config.yaml
hidden_size: 768
norm_place: "pre"
norm_eps: 1e-05
attn_scale: 0.132
extras: ["some layers without attention", "local attention windows", "paired heads", "shifted keys", "gated attention", "value embeddings", "an embedding shortcut", "learned residual scales", "capped logits"]
init: "uniform"
init_std_qkv: 0.0241
optimizer: "muon"
beta1: 0.93
schedule: "wsd"
final_lr_fraction: 0.0
batch_tokens: 262144
max_steps: 4658
Each number is 128 + 24 x the weight over its row's rms, rounded and kept within 0 to 255. Layers, rows and columns count from 0. Numbers have three digits each. The size before them is the row's rms in percent of the matrix's.

# layer 5 MLP down (transposed), 2048x768, rms 0.0431, rows 2012-2047, columns 640-767
107:112086140146127141116133139123139130123093131128096169118101178132130132122149157118153157120094183137153150120109148159100133137136151108129138095103119144132148107126166109117137101083118153118119127111090106138114124136138146139099107160139133112140122131146144116146147131093132128115130104122109133125115166148128153116144068084159146148131108113153142108167099125138154137124142
092:113119074154173098172122146148143146146098098126125117135095138142170156128138117120159126111126085146125097146138102163141115167102120149125130117131177142083145162104100122110096105131126129122104119085138115133147113136157158109113089116168139135135147134126105096139154133100131125083113174101124132106091148122095136170102125107113080168107144145087086154110113127116137176119135
110:111133142171171168128126150146108157138100135153180128136156137128097126147097089133126138131144143142154147089126138139147118124119147136157169152176124136125146119151181181117101125112125142122157092110124171098145096119119125123099113126092131137124109140096139133118093146081144152129129131151146167108101113143146161104112126077082126125114098132111112120162084104119169183098135
100:120144117149160135109160144132117099130076171122123138136138132141116158123117175100099144129084122156132143139088124122103106142160130138154148116102122115143152146112133147111134153188085132117159166148155166175118133102086121130093144081145117161124149132141140119161118113109108105111144152114164140141131124106109140098088112134126096151107117127095141094138148157138116118114118
097:128155099153106078113131128164125177118137108182135101141133132135124129092096114158145129146089150106116086093126126155126140136139129104163133133150115127132151147132123074113130176113108151104123134147070091096100135144118127111158144105120147122127139155119147104172144092124114146160121124105180121122093080118094120131128127184126131108138107103118116158091128155184130128143179
100:129156098108106135118145103149123086135147161083121106093105164096131133144099163116108155101111146151105129161130137142132156158105143084138118177130093056107110164144120103132097149173126169112106104148123159140121105125158142079122171112113141135121075079081096098122134126113082111168130099125174096125128130134100121108134125133161122120084123092173117132105145156118150079137094
101:103102161105136089075106140175128155104134112138117164117131125119116131102149142164139133114113122126137113120126098120114142116130141146121131119131150136142127122118133143137118118143152092124114110106116140157091140152087124153126113127128109089150152133152122123175087081139139075166135093137125124128130094143100133093150106175109088142156165161126138135115105129126127139099109
099:150141114138157170106159151120138139140116131126144099139100100125156121129161135071132128093164164091170123121149124111110165110116112158167116149091156141130147111139139139175154113105123147114115112136126166157154105136156129119134097114146165126112130143111112150219095179114113142134154134162096120125141122119106136157134156122061127141162146097097105130107130169097163125107119
100:129101148139117128185100116098129130109130115139126172134140123130117160182104159152141136099143125101155103134131135142151116106099121160133130133111166127145152088098136089141120150124127133082140137155176127105173131142132131130134163122112141118142095139132148174116102169152112132069131156125144114115124063113140127129159137117130169137119118113158155123105125124117101124144134
102:117124133130102182136148119108158101172108100098112107161097112139128183145119148114109073129111138111128132130142097161149115146119146153117123136141135149139136117118125159112150090150156121145137142124105092101135144128140137160149136097166077135143130132140124134132126167074147127152115137158134127144084107113097104134119145125112154097149159126119131134143141132125098153112130
095:101124111135099113155122128108103108171159156123148110116097131121142109090104126125151131109203176164128138110078089081144129118107120150154068135111149106123145091143117118140152121186121139072105156096129072128159127153130120098150118127143128132086145124163120162101136138117127120175159126128132119140133104110144139116141102134132152102133114139122119141140136129107133088163147
094:133104136099143181140098092163111117125133123128159158129145152061145137122107144147112092167113167149092132106075123133135127130199116113114133103085103123150104105113053087105121173149126138127205113118145121138118114108126105187096142133107107143101136103132111167139134103134117135117158175107183118100098115113089147146125111121098147134100106096118149140115131107145131137146106
100:119107149133093125122109119106129152132138132093158093151160105133125135122088135054192093114120122108139080137102144149149172121164129108094140100154152137115090132113136155153114129133111115136093098135136152135137124107136128163132140136123134123133142151162139156154096123161137129135146121113163119128163118147146163144119119125146112140135171166076129139160151135141126145158124
104:141142076104149141137110148053119080116118123147108139122120121090119130101093123127151150142116109143104162153098115098150116133148137117142110138152126159138138184148117115115100132138135114103131140111141099151135167128157057150119144151147103147111149094161133109136107123130140137092123147120142094144144094131124104122137129169120152140164116117084173144112174147121135124132156
088:082130134118114153142101137118082096140128141104113138144116089123180174146146099107179104116142168182144123083108137156146145141108148109139136127177126135122187158106168106141082135123101096134117139132131127162110156138145086134106145160124097085124143148112122110160177168116107143100145164129084172105106154163125158114139141132126098128130099116120097147162102131120118151165137
093:103116086169117168193135140112138129142103109130109169153133132190070091139110104125092134121099105139149124141145153100113162094120088098156085114113073126134125136155153109116139128074142102098116160106140152129146122105097116130122123171150189098156140101094105098075129153149102151152119130175170100120157163098122120082122094125105132080139150146141154144160109139114122161116103
096:135111116153146113127163130135089117147104132128107105152091110093131132109133106118123122150159131119121151126154124094128119089135114130105122092132117165098160138144124142149104094135159150130116133152115101089142108083123146167134126116100111140111122134137135116138140132097135125137103099148095101119136118155129142149107159120119117132135118121158146109126131153111135152099158
087:097139118144154154125111149115140136122074106131119110121111107098076136110087107131079138096097115142116127116147125157141110154135135150106141084119127096116118145126149149118140107148164117096160176089115105129135100136127134143170127121119123144179147169126165072130102135132101144107120200107147132125110151145095121100163120124125103099122109112093153097149112114177138134136132
094:114162116136123137132138158099142127125106128155132149118097145098140106084132143105087107127148191106085105134107129124130131128111103115146102122114134093163098146137124114132142138079112138150165157082117112121120128141139115155101147128134083121100142110156117148136121144096164156134104142145143160109100108112108106092118124107124112158121177186123063117093148116109089093116119
098:174122132145179159131133126143115144127141097145130195161143126136138166139121096155118158106113070089117194138151134116122125099159113178148111115112146127140126101128131053134090138153114141137169145124115149132190107078087145119156130145130123122158130146104135108128124151090135098083138123154136083130117114117154121114150108148129096150121176146116135121130139154151125132146095
099:115148129129136135138171095121114152139118122104106149145113115135134111147075162105127131155136098124105093184131116156138131164121151101128144106156134126124097148125140147103107120124103159129131123130128086153142112119091154134114132138162139081176101145136073155119104136108147167126149101122133116115109133144144133157111145127129103144152144141146124121128144094124150125133128
100:122153114114147168176126120130139116159126182123103096139085121142117146085120142137126118157133117160166153120119144158140147160142172141147146129120132108124129100124126100124120123150128131159098159151174075118123112160132141161142111158121138112148138121137100145119138164159132156090144105152147115106112125093147165131154156123105134108150142135107123133141139137126119163121131
105:113113128142134135129117132135108123141095102128106140085177135111094084124077152116127129130173128146103142080109125127141109101130112124072081128152112096132129109089115114164161138130125124074127167093134123129139131090139124136168100115099173156153165123104150131087152154152147102116177121134141094103138129118100124155155117077086099155143118122112130098133139104160092165120112
101:081139102137096109136127158151123136111125149126158112092154117171125149124152102161102164122111112138137159146103104089139136133129149123114107077132170120118072128135130137082126097097157076119140163082071121134120108123117134126118077128111116137104169142145131111118104165103158166140126128123144146148158131147117137154097116153109132146096120067132116130116104158128067100110131
104:139110158129135158091138136121144135155068115160133130136089153171121143091140113075132092116126123097090114145098096130117091122103147152150163155137120094094146091153158144130151112117121126139120080128106136154124136128119133144119143134134161127113142130115141133096113077123148143116177124098135133138112170099110103105061073128141117089125087105101162124214144154103136114129071
102:081147122130167079096133072121116143123150138153140061083161095132133139126126131092119135149136154131137145122119063113134178139176130140093107117120158148142142088171154105142153136118113154147123120098152135156112158162171130124124121094134129106104145157104133122165147142091101128134100113124109139097168134118108150105131123135105139119132113086103113109126105165116119114172100
094:128107113140126090125156140147138131101106133114121093151163137178127139145139113139129135137092135153085149105148101120104130128130135148127117145152174118115156128133118144120150131120119161132119128094107149108130117109116100096151129178155165132113127187118075082136107142163132131122105108144119138120117103117158090126110134149142127119159114153119117136115150121129091165121119
097:073119155152052118141115107148140158127114141140108122158120126152155134134098096136136161134177148110161076142134125129128156109126134135108147162121142113153125153106120124153128143094121104125100100117125141130150141156126139114150169090141109136135124119172094164075156150105102153139079145127130164118151178151104120070129150129089136092128134115114138125139117093141139097121174
099:136128066114101097155091116122112068132165156140141098163113157142148127091113143130125165153154133126118139154168108142130104099093125107130142144143131086129139150092116116101140107181114104147161090122110155131135110127126132139088179079067125119125126137079185121127135151067161135152152135080095127150149127145103140111099145090133120122174131166126162128134155150103132131130111
101:130109091134127067099138172144114121122121164117168144105146146166127104135122163145124142150141085113089178139126133134089116090127089137116127090105151093183102144132124180116117102113142170095144121127137114101118150149165113167098137108100174108142161109131106116095131179115122126109109096109131097152122079151124143115107092156140103095144096119130131166120107112157122106101067
106:138109122133142137143113141105118154166128178112093110156110131137147116172092123139136145153136122164112115109132116162133136143126133131107113092088155121111101132137124109100146089125116117160146153120125086111146130104122115155153103117118147111100156141180087132138144097153126096115122097161118064142143124128110124138149138126087140145152154137135076099149124139141109155162099
095:119123113143089169098118112162126153105184140122159151130124131153121108110118149100125140141125090119111131111103142077124116071120132097144196133111121132167095141156149130141121115158163119085105120131107131154122132117108104095128110128124159124094109120157141090099122114131139132129158115106134123121157125130084099125140133120090183135065091139159112132123159141138104137126138
106:100138144134097097148084142115133150117113121169174126144099145125120127148094123128115136115107160092140115115143160119111116112147147138145118153161110122128095139148156105107110125121118116093094154103178113148110148102117121132157117097050148115153111108140080127148143132141163132142116137122129124120117119127105125120141141154135089129148115136177077174119210092087063098146077
103:137139104135113137157138134174125102114150152128083134115136115129103162113133124075097118101138131147133095119145139134150133071187127117146112111138136106125085137135142155132134098129120120125112118137121140123146083142145154140160114184123136118128157151129146079096137121125164141149165090112140112127116099122111152141113149133119126052122147122122128149142129123138088147120098
107:141146118124150115126124108125092123131118197135135110113127135147164153141139138129152136073175128109113152117116076142073122165168117122108095122122119120159116134151123107135100140151138129187155100114134131132166153140105120098118125167109093102133121147130086134094064122165160114129165104147133122125069125118106186146161115113083161118111147155106125137109118128110106124119123
101:167147175128164152131154122151093117119151122133133140119151135191117135144099111164156152121143175130105130141164151128111102157135177132106099113125140095094172122157168100158157104132168122111100156129137113129153169131116137112167111112136141119115136122137101087125126104132149115118090139123117115093085137115101137171117123123126132127186163146090152139111147119118101102076150
# layer 5 MLP gate, 2048x768, rms 0.113, rows 2013-2047, columns 640-767
095:109126101111147085143121130113150100108128137118150149116114162150135147106108141107135080159112112123108135101131129122146099137104139212141132100142126166140107104123113164102132097133102091125086105144091116110121133166118120144114120114131108146158107127115142149107130165161142132129119122162141124126135169083138093116131112123136176101121101138155174078149125128151097129103178
098:148135135106113131071113127118155129153145095107138137124131106091140140128144131109116125115136114144132097109144154107094135111153148119106136152083076136130130155139135143154112174096144093069173152135072126122124136130118174108126136174091165136121141108136141138106162126127156109165094105132151110179131090155121079100151138134179120168138102148097099139118104101146106115091140
103:130128134142074127150089124117123124071140106103109154134143150132146098185124159131117139097129148100142144076142163112158150123129123149136111184142097156132127102141124165072114121120129187076115172080131097125153105149134113122127138122133052156126137115118132137110118125099149164102123100141126081113152120124121105130141059112148159099086099079122132154132162119144128142125145
094:139148137124154161088086074165121119108112120067097116154086141125135082142149122145147131134112147134138135188149156126129111074106130143167123137125143122179106171104146114112125069106125147125157126132129112117156154123160150093103137092097153116124160108103142092102128147135152130134144126102141116122172182112174122160111105136134153149112141136147124126148119125147106101163154
101:101142148126148117135132150165119109144095145161134145135114139137084139098119103146098132128090148130101152160130124145156105097154117145134122153122098084109130148148142155058129116142101103129137157134109115086149121146152098127171126153113093082126121131150138122127117139165148160078088124146146168192164130145157090099146120142068097122155115138162115135164147127123085090108136
099:100087171122112114113119156125087153142141123130113129095122130082131135127112098128155115140129111141160155164145104127161092147164084130142112139071124137157171134102131132142145154145160104143170162128122151145127140129085122150118125144122128123156107129196115119115149168130107102163108117127124144103110120162092084138115160124175169105109115130159127088133129129142107146084144
096:083099135104187139120128116114141119135171102148110150086093146133118143138126088081116108142160087102133148137129134161135199112140158110167131124156123073127163127136104096080122137170134156113109104117128140147131126083117142120141085165112134130124118111107122137093106155135109115135143144134154114143128117144152145130125125128085171135103135113134123139113118142113142115119123
100:169105158138130144124142115137129104129144166143108106116165155155136127134144121114154099135200136191129127093158092145139156134108093182142145117111112137124158171099106145152090137143128098106131148126151142118177129151180119142168149130070148134115122161156125113133086070140086124145086143135132124202105132129131116119145105148160164104122158089148130178156140094110180150080145
106:109119149152083120163119138126145135112113113128158096137123151186089142119085120115114175159139161126129116156159154155107152137139135105145107128142126105141144159172100154123139100103097135127143110163117164138122072081101176169131149141117095138171107116146124159067092135122124150123095138143120141140171177116096079156112092133131157083123096126130143099138142112135186124114149
096:135126143136150109137130136097114143109157171118108111093068202148146111138124120113152108112126120132128158164124147136151103116118160147107147147181152110153150102126147135104142128139106076119091125156120158141146134116133160127160149101105130118133118145139128164156115143173136130145168126169107152105110115115122085192113130107175154125154111155144117102110086112085138076117175
104:095141128121119155113124127129128114114101138179154135083179125125114131150109096153150120155122152129110084093109115177143156099097094111139146103177108100109127078140112158105132133135128116111199105099130147147191150121116129109102138142176174144124125118122181117099101108142150168139109124143171109139116137138147124130131120159152121106135142122111164100143161115087151114134136
097:130104125112114140152153140133152130149143132138108174148122178104136114180128141135139104103134112117135134121183132133091148139129125144105144145146130130106133092101143158114119098131155128119152155171082153161150125131155143100133140110134145115123101127088104126115151097124095125150117159127135136116114113119133121148095093133144151143128140101159100107163125183197120088116158
103:153143126094121107117131176079096111098155127165159169121115156100097102112113158171101138138142111099109092130129149131152108122122156134143165109105129128155120146118105120134147141140143144116109112115213134127120106169091114142193151152142102109081181146100139133103139128143141146150152141118097100095105120089108115198110103148134112174113145146097123162142130137125134123106127
099:126145145116097086123116151128125137134104143119142106065127092104107119123121141124123108139156110172088132122097117141090145099113074117140141109157119122138146158152129119152129132148101103166100122100155103135090140135141150090142125125133140142137154088157076121112109119123102094124127092123123151115147127122176145145148140120141081093086120148098142151137099134161115117114147
093:095128124123163121132188187159130122072128142125133121124142107132161149099138126113124128106163126127117152119094137151127172164160127143104126110112117139139099161087106122087087114145122162117125100160118147107130088082139132093129110119127099135100159157144134095147168123136133119090059121127108072104098105155138129150136154142112160110184072163104119112130136108177144137170133
098:102167126119128099107127143155096163146095092135128138140089136140124126149129163129116121136139125114127153179134104190088181134134132132135163109103138124067106149137137162120160134131127101108133099141094167126105136130122158113110083121143149171130126130156106110136155114104109126122147159140106156103144108118080150103147077114171132112143121091125115149114118147129172108186114
081:146127092128124103129135178152125174107176091130120115131149130128137118169086170124117124102131107109129150117113100138118124118153113136145171128137126133151142120126150106107139148157126141157094131111138131119156142118173151139155094121120144139111138052149090160151130118139127137135086169103159170078092148093127103134144160125158134138193127139156147145127120113077139107132145
095:143146124133118114169169129141130102140127112134165101158088110127135149158108140180099140164140136174119132185112105137085117148135165158138142124138143144140112089126107127111122108130122158114099100156144130124111154134106103097120105160100142101122144095148158126129134116137133089158121149131122132148106152093126129116136128123127127127107103140140122110116148097169148132139125
096:118128156066160104144113097118140135134130128141149106160127146170087135122108106153098110101136115126126109110109121141121133131133092079116134147128133152122142102132144141139111148166141088133139130171116124101123124162143162105121103132129106126113176146125138134118113070115135178136121143169160150123113108150134121164125094137131143047151106106144098122153137130140122155129139
100:119105095142132090139111140168142118150122103132096162123141076119164098164128135122106157143115152160143119120114134157123101135134142091156110127126143165116108135100126149146122161124121086099163112125122110123101133092136145138144113140123134133097080090135144138124159080121107123117081121122145158122143116124132097141123114120126106068095120121138124086105175137097142158124082
098:106144137147152136130142099122102131168127143113080127194145109118122140116139103124138118117122132115131138165115105105085147127112112084130125101156138098136121132132123122145112104095102131098078105072178130115104149158113112160140159115126150146109122131158125101119173156129165132083085136110110125130103155163127104138141146123106094158155133137126120103091124130135144149127166
101:148162130129118110153091103130105146129132137095136092150144121133087087123130142166159134132109138099131150138130104147121134116105099125148149115124141133161157135154180137103153148091133176100152115116147124151148103190103124120103145109109154134085085142136150117178147158150130113107111147123146079175124129140162095119086124128153125122125102153094118119151129135115147125135114
099:127131131124125100113099139136117129159113129108111102114134101161115098111131121120108153170118102109135105151132099152109142140114131134133076136150120141173103163115117158109120128120158091130123129148151146048132110125105144189073136109137101159167124124147149082138103201139134153124125119131150144118142199143172129117123112131141160153139142124114090095090129164113161131156141
110:150128132130143140128153128126112144082106137141143123120136140147151155114118084108136106140190116133119131104159144114111145112124169129128161105109147104151122080124134126145147132169122105125167110154075125103092132143130203165128151131105127143140085137197119111110120095134149125121114168115143114112137141129148165120135091130124139107131165105136163107158112106146140153116098
096:145137127143158121095142130148114121086115125142126099176116124160116119142134089117123128129153160143156085137151115127127134090092161174142190171178161108147093097122135112158135101123140141158129093151131115145143134136116120113113121128090139130124091161104157147165153160166082138127086108142115149070095110104124148120107126123096150110087124113128128137133125131157167143157155
099:112093128124095117115157189121101124143128159136131145135144146101096133145103152099116169099190150093129108113161094101171157071153150111132128097137107113123153143183103136124165133097163155096122100144165148147094163111126130137158087111107118145130136137115156108145151105154154131141117095084132134148098158088101094113152143105128116154176141113138129061124130151154153090078164
100:096156085120118161150150152149103098164103159143122114141118151095139153178110152139110162120138126121162143122127122115121106102094075097122126125136132134139140100091103057083150127141123178108125136122138140156133141159125106128146119114129108124152139160138149084103123090165135168119132144137084169108107130140139083159144134120126138153146122118130110106174180173116124190118178
099:177140101127107148132088144083119147118122112130135131129149115101151100148150156068113123128120139129161125154116127115112081153134138109127123088127145111120118171105174114123114152149164136123091168168151133114132108144103108163151127118158108142141058079119145132145138126076090134095102136110128100100106115136137141112131133105107181114132146109140138122113138132161134132120155
094:131107143161152144141147101146146135072163122153102135128120169114086114167133121142137120130112135109116156128150100116112108095140124089146136177147099125131151122141149167106125116140115086123107095131092157157103117125107117101155111155227113115124092116121140126121071136138148133092126149151173161142155149112146157160186110118175083141089137122125121120098137127083126159150115
103:113150147165130124139109139099091134099190081103120113148152121161143130137131073150140130119151123158110133140163099123162134104111124115117139131166124146127184135119125102101125177134127118139116128110155171118152092146114135128170135151182096141128097127116128128154116139130102107106140112110132114103116156077133114081145112152117113078120129147168138109108160141131132116134123
101:149187099130110107108159117121153104134121132100139142155124151132134118137149122142133120116132102155107090116144129136113143086146104158179133136186157157108127178164116161132087106124148137147070083138164103140101070140156121165114153152120111104111112094126163103157133122131095136137125167126137104148134121128168131153098149114095103130139113150146138142155138154072109163088090
103:120165105155147125093127119155112130136139118133094148118140122123103154125128107158156178126156163103150097092129073156121101140140104127106160127142136117153175146156128142148163115109137148161161088140082117136097106118132116122104132129141109187135104128130151084079144068132127124059127117145131158130118120135122147145081095079128128134106098152141147126126126118141133132125103
102:093106177111149130158120139123187129157186123146125113118154134158110138178108096121136136161113140127125120103138136111132150128111117108116131154125130108149154113106159129121088116116132135158152155083143124135133093136115148143142112135100142130156153122107113118069083108144130116125153147134137138117151085171121100171081121168124120126110138159140147149105143141125111123153136
108:056152121127137096136123102157161097160136136111109118117122100132097129140078109168121119162156136125117135141114128163166108113123098107096148101145085107112130117136114094158173128103107127125102102144097108120131177161082118116136114117137156148147126117126101147090103141111117086130070108126097107132120162115132107108140113156106117103131118138110101104151140112092135126170143
102:138119104155131139168145138118146151155117133145115158136130148122142107157147135108121123140108169104134096107133149132125115097140111105143087153141134097142141100106116146163082154137118115141126153146114133117134145165116164129126107101131156146150190133127110171098114109134131088107122114091131111104084097141139126117149123145149097121132085097105115146156131136154134083133147
# layer 5 MLP up, 2048x768, rms 0.121, rows 2013-2047, columns 640-767
096:117111150141140090112127148131119094141128115134106132133135084139126159125108145116144130084139169129103091119142133146112159106109127107142099136101142132169144106136109147140139128090135146160119101093146174112137112135096112136170095164107183142170123132113107160164192120181114138140153124118122108136116110124130120136128117086121147099102138135093096169115120092177143101148105
099:133130147121130117112147148169095098143119119160133141093097116079169083138137128155143107136112156153130111131119111152129144156160107126123154070190149175102093111145132116112131168144089154121091135138132132137110103161158120159131160110131103137136075059127096162114116157088108105110146148138130105105115125127087151115116130157134134111157098140097178147134153172144124120162103
099:104123115109151110142154091131144140110138128094164127128136132110123111149107099134134133127124084142128159141142122159109134139131117139176167076127127133082104106119148134131087123125074159159084156137094166146150169114146148138161134099125140132102104154183121114137162099151122123138144155104151154092126116130156118105104169095092094156087128132108153081121119123161099099134137
098:137104141126132138168110130081119132090146125057124167153068157124139134129107075122091140162118121094128123120148155130148105135115148133136120132113127135145153132127137144134115106127149132144128111136115124122135110116137118134157133131152142136109140129106116147092091130137155171110140126161187094144126109139137088138130173126149146135114127165085133112124142146107097149138142
097:136156117105125125130134124168130127113138111111127155126109098079091079092145112091127088113128107154137112157152139125131117132124099081126060148119122080161137117116137117151164093125111131080133112123142177108126120141110125150118122154156126149133150134072110079171148098110136080058132107101114185119106147136120130130134167109143114155123121125173110120154132150113100124080099
100:174105135122141122129146176131110166165084087122113170112106137145100116116125113163180102128138149121169151115139123114131161133169113137154157133046101144117162106116151110126150117161133133148188156103126146157119122142171165116140149141127156139098127140107110117148148141107104123148132126141142077142147112086121140158132160160114147137142131148135110154111129143094095124070147
100:071130116151104169132108113118129098137112143136122125100094120164088128164159126139109131128106101074113137137106080165066144175099075124142135176142118128138140128106107111104130121125113119131123129131117122046145131136156087143163105118099169138118125106165117135121107099113092145158124106161089119154196115123133144099103127126105141160159151160115098128110127107135138159149132
102:145128107082138164159096081151135091140137141140164129108148155106159131163142126118164085145150127119131142118127125138116148117106160113155118123117092133155071146166117090125123137117139119127120145134128111092150144125128168107182167128144142166133130135138114127134128124127104121163129080147129111139159128101085098149167144110144119155133135172159098119129159123155131118148082
099:076117105148124130144121124169147097149146120132140132176119092146097154124108183109110129143093136137148106140115119115075113131152083137111120163153104095144151080105135148098104101143135118124124125124094157143111126056104124153113147139135136096146108193133116146115133106112123120134154120198112093153096103074164153093140099083123142126114120080151133126107114131102130102122136
095:119124154117142166101126118149126139141147146136171127105140086115108150125119155143115164126121152121134151122120147134151103133154149123129113115097087129100099120158126108126099131104149121127150168148122124094143084128132150123152111173095144128146136141118114148138170140131100115106164049134144156105144154111164113173103065175075142107139173126106080113145130104112134148134157
099:154133128114169128162140114112151139127146123133143125095156142143164127083094154128121124133111111133076113127148140151152080176158097123132120125114165127118169154101145153157171105114103160154137138138112105123056166135135113115105115096133081113160132122123097100131090146137130099129127147145124126129158121093160129131153161115129161141141147155170157109129153111105098090119171
097:159147142105102127114095126133138149145095160100124160127119112131118132149128155098110100095164101190158161109143168104122140187132122165090140141116126130110138133132138132114130137166102133149133091138121164135100147148107098159128062091205108146120123076160144116151131129112113071184133086098113135124106136136164113109191103136114127132170123119141147129137154114111105124126105
101:114133113137159133153141184113095131126131129152143102162137104152147102143132120077119160147065129096123127165121182130125123124115075099138114144141129142124132150148092128120130104136168112139147146136133123146110123146125104134143096080185111159100173141106140120119119126143078166183129105152143134102126100099128167125114123149155122155137136129062094134090146160148074109127103
102:132149123135152098129134106161128155119093161143178094123131138082097137081126132127139161124092163132136146105129117136117092120148133150093091118095140182135149085109170142074137117126130129120134118144136131129145111115133146139168159132090114099116164110074093158127141127131137169111086138137097086133140191128115149141144157090144141134166141147132166132118147082158134106144135
097:181105126092158127138126133132128119166150117154155143149165159137078124176163144107119118128113150129156107154143159128152146121132139130105154131125123150167116109101102081109135102143084115108123104143133147126107143135112078182128167135151154140104114101138138148125105119093134133213161130151140122173148166113145067094094119146170131119133128136155124119130089154112140133098150
098:150126184101153128105078145127104100091141093132119100105130159130144160119145123113146100095133127121157122112151140112152119157151155132113126184144143076128124146157120104106096182132129077094128140102128119132183143161137194090112082112146114132113105148154181130133155162152168114149128125145136118139103145110126106154124163125093179086176091105111137105171132143160118097152108
083:107091143159130154124081108128082132102125120107126103161098125146115117093147147105145104162120139141147144167116140117143124127133163115121160097149171087095120143138140180148106124138129108088127115146137132144161167138068097103116131121075117068114104157121126130150094147155138133131159135138120159148172127088088129127122120094130112148140133145154141152103162118192124158111154
093:138118120105082109126108095114128132183100161107136124162161114170124109142125130139113115133149125144129125126112141091114131095154124099113165127094142126148148149127162133123161112144105091137130154127119129167139135174087114118152161116146109173121102130145088160123135123131129113067118129095145123135078112149115142104116113155147157122130164155118123154095138149127134107152142
096:148159145122107120099135125126123154107115173127098168152161149130122127133117137148119141167140131134114149173138121112122146115139116119139144132120144126189116120148119086137139147105116131081122089102083110136142130086147140099140133124144101138105173101137153149106124105137116123137132144104138157106150133141125111098127103158137123155137128116118152181123140098125137148124119
097:126111118102145100142146113134114112160138147128071138127154108123102084112095140142132153115162116117144096134128128202138146104181161110137109116143179128094114139138109150134125108141112157134132145169156119129152157116083152162113107145161135136101129127100119122152101131106165134093193122119099112147132127093111171118129142176128131115125110132114111131106113181132138165143117
098:110138109114178111115146100123133181112137130130129162155156157122156152116115140125116110111118130130129157111111116149124115118133126132117079118128137119143131126096128137087073081110139143143143089110118131131137115132138130123093112161113118114117116118141106111134112142118111135112138186186150088121137179116085147157121176153157106149110113137136148125132115178124141135122106
098:083130104141101116122154171155124114137112106115113130087127120146124118126131118083133125130122139130114129159110131148148173145107153133109131213133140118149132076143126104154151154141117080180145187136079129180142105098116131143120073136119145058105163107076131113093116105125163126135098170138116101070120129113102123142107143131139091156120163122120126132155117115106117175132140
098:158093089126174154107116132119059117144128134098093094106181131183112184161140156114137160101145124123121142147122135111142170133153111204140101158122105173163103129141120148152126143074195111142136171157142129155090167068151125130103118125165174104114082141133113105156119126131151125153169152072155137134153135129159122113101128094105127154139124130145155118129125076109129191097139
103:114122140144124118104100160113110150122136119134161093071144155156163142105165142098150110091108128113078100095101157116094147146163144132130128133073169105080129131107100108133142176086161131133122097144145146090099161125145130167166132098126107101145114150146118139071139111151129117122091141109124143117129127166158144124084140161110169115142134138118122110140116079136137106118098
101:096130155109147139105126154174124162139087127117085099120158105135109136149081139141131140123143108147133149131122134081141149138139156138124115141137093148117139151102147129167115185102128175182127097127145112137123094116078140107105159129096100124134118071122148128085125146142161156090156106063127136125151135156100122109132126173104110120113114110137130103175104133101123159127158
095:129109087190120126121138136096102117076127161155135121110146096116120115116089111108078110155083124124090135106138152108138127162123090099109099107135144189108109107126124105147137124164133084110134145120129170172151116108137103119124092127134135091168151175079142115111104109128161146143174129110156165092143121114171067131125125114087167179138116098127140096187167143136090107156117
099:122126153135118105142140138094154134136147141090121115151123075119106140078154137130103140161139105116171130148109119164093153114121110136174128107118180116073159110112169187126130130127103102132141154145120116089160136143114117113135110117116130106123171136176112154163130133111108154177145101175132131139149121152131144145127108113104109103131151107136162151136109097138163113115121
097:139150128133127140109090107126100149093124176137097156118130136117099118123127117136190128121068105123106083128120130145150106174119171132158083087126091140130110122138128123107135111118128066120104118113122129139136085143086094130149124141131145130090138125126118116138088135143122139113167125120118147147106111098106150101161139084174145126104091157098156116166131104107163129138136
099:128147123126086142116178144098136148115097123122170165181133124141137157146131165136117141119140091150084165131132108157133139137160103104123160075110122160125176140125142140162111110153138119126104099130079082119129115187179115127103151154103144139104160165146120116114109092103107123155141105121139148147126104106117095164134143134129154120131113128095115113138129103194116151082098
107:133177179154135126076135120109105091159112083109156130102095158139119160129122100071107140140182147148125117117137104096165121123105114128124083103105144142132140107097109161102178134107110128115112159130069132163134156091121118111112092128126132125102133127116147090124108113134110146162129128122150132097074090149134116095125137198134132128151144160098097154115134093130130155081134
097:085186152147130107121136091147096127122092124129115093167109149155152103171163121133115126099147141108186103141160134120097145126122093158133075099170092154132099146110133137093109124168117171137050154148121134122092165164146120124089146146174160094133121113124126111095118104122093126113122131126128142115151111092114075143101132090123104119103096137149149072172136097118129122151117
107:146149086179139116132093115152157150145099112145147114161105184137125090163092161114132129112132125104130169132138140108097180132133123119128109156091108118128086118141135113108064141162139103075113141113153095131147151127126109122143142122153088104145142108085111108105134129076085119194145132126090118140140134119151121105166140132141135120169114052127129157136130121121158177103158
104:150157141122145111163120123136126118138150114132128136135117144115106113098138127099089117132128172117139132108147106115138135120132116143085108094083143112140088092119130120135118142095127105159140158115115124112135161146167145155165096116131125136155132147090169133104132068090117136088117162132103141125130117118147147108095101134142124133108147104094139111180138112126103209129178
104:089182117111130111117140131140125156120106162108124088116132122132131100132112108177126145118107121114133137125140117120169168113120148119104123105133154154120104122139110160128102099122097113113119156159115122130149096135113119128102152157083119108163154097099177132124126189107105145122139173173125127114112133117108128160150189115108157110133150091108172103087112134123097127084120
101:103139122150167161131150158120103112114130156185154132114110097143134126113136112149114102133128161134121135123108129116092119107157121124092118088146117099103138108123126158128105098158141081143109131085119097126137094152145140120137133128124122206154143090149111123121141112111165157134067132139147133105120138134146096103114150122127146123121116131100108092157158147070113104129146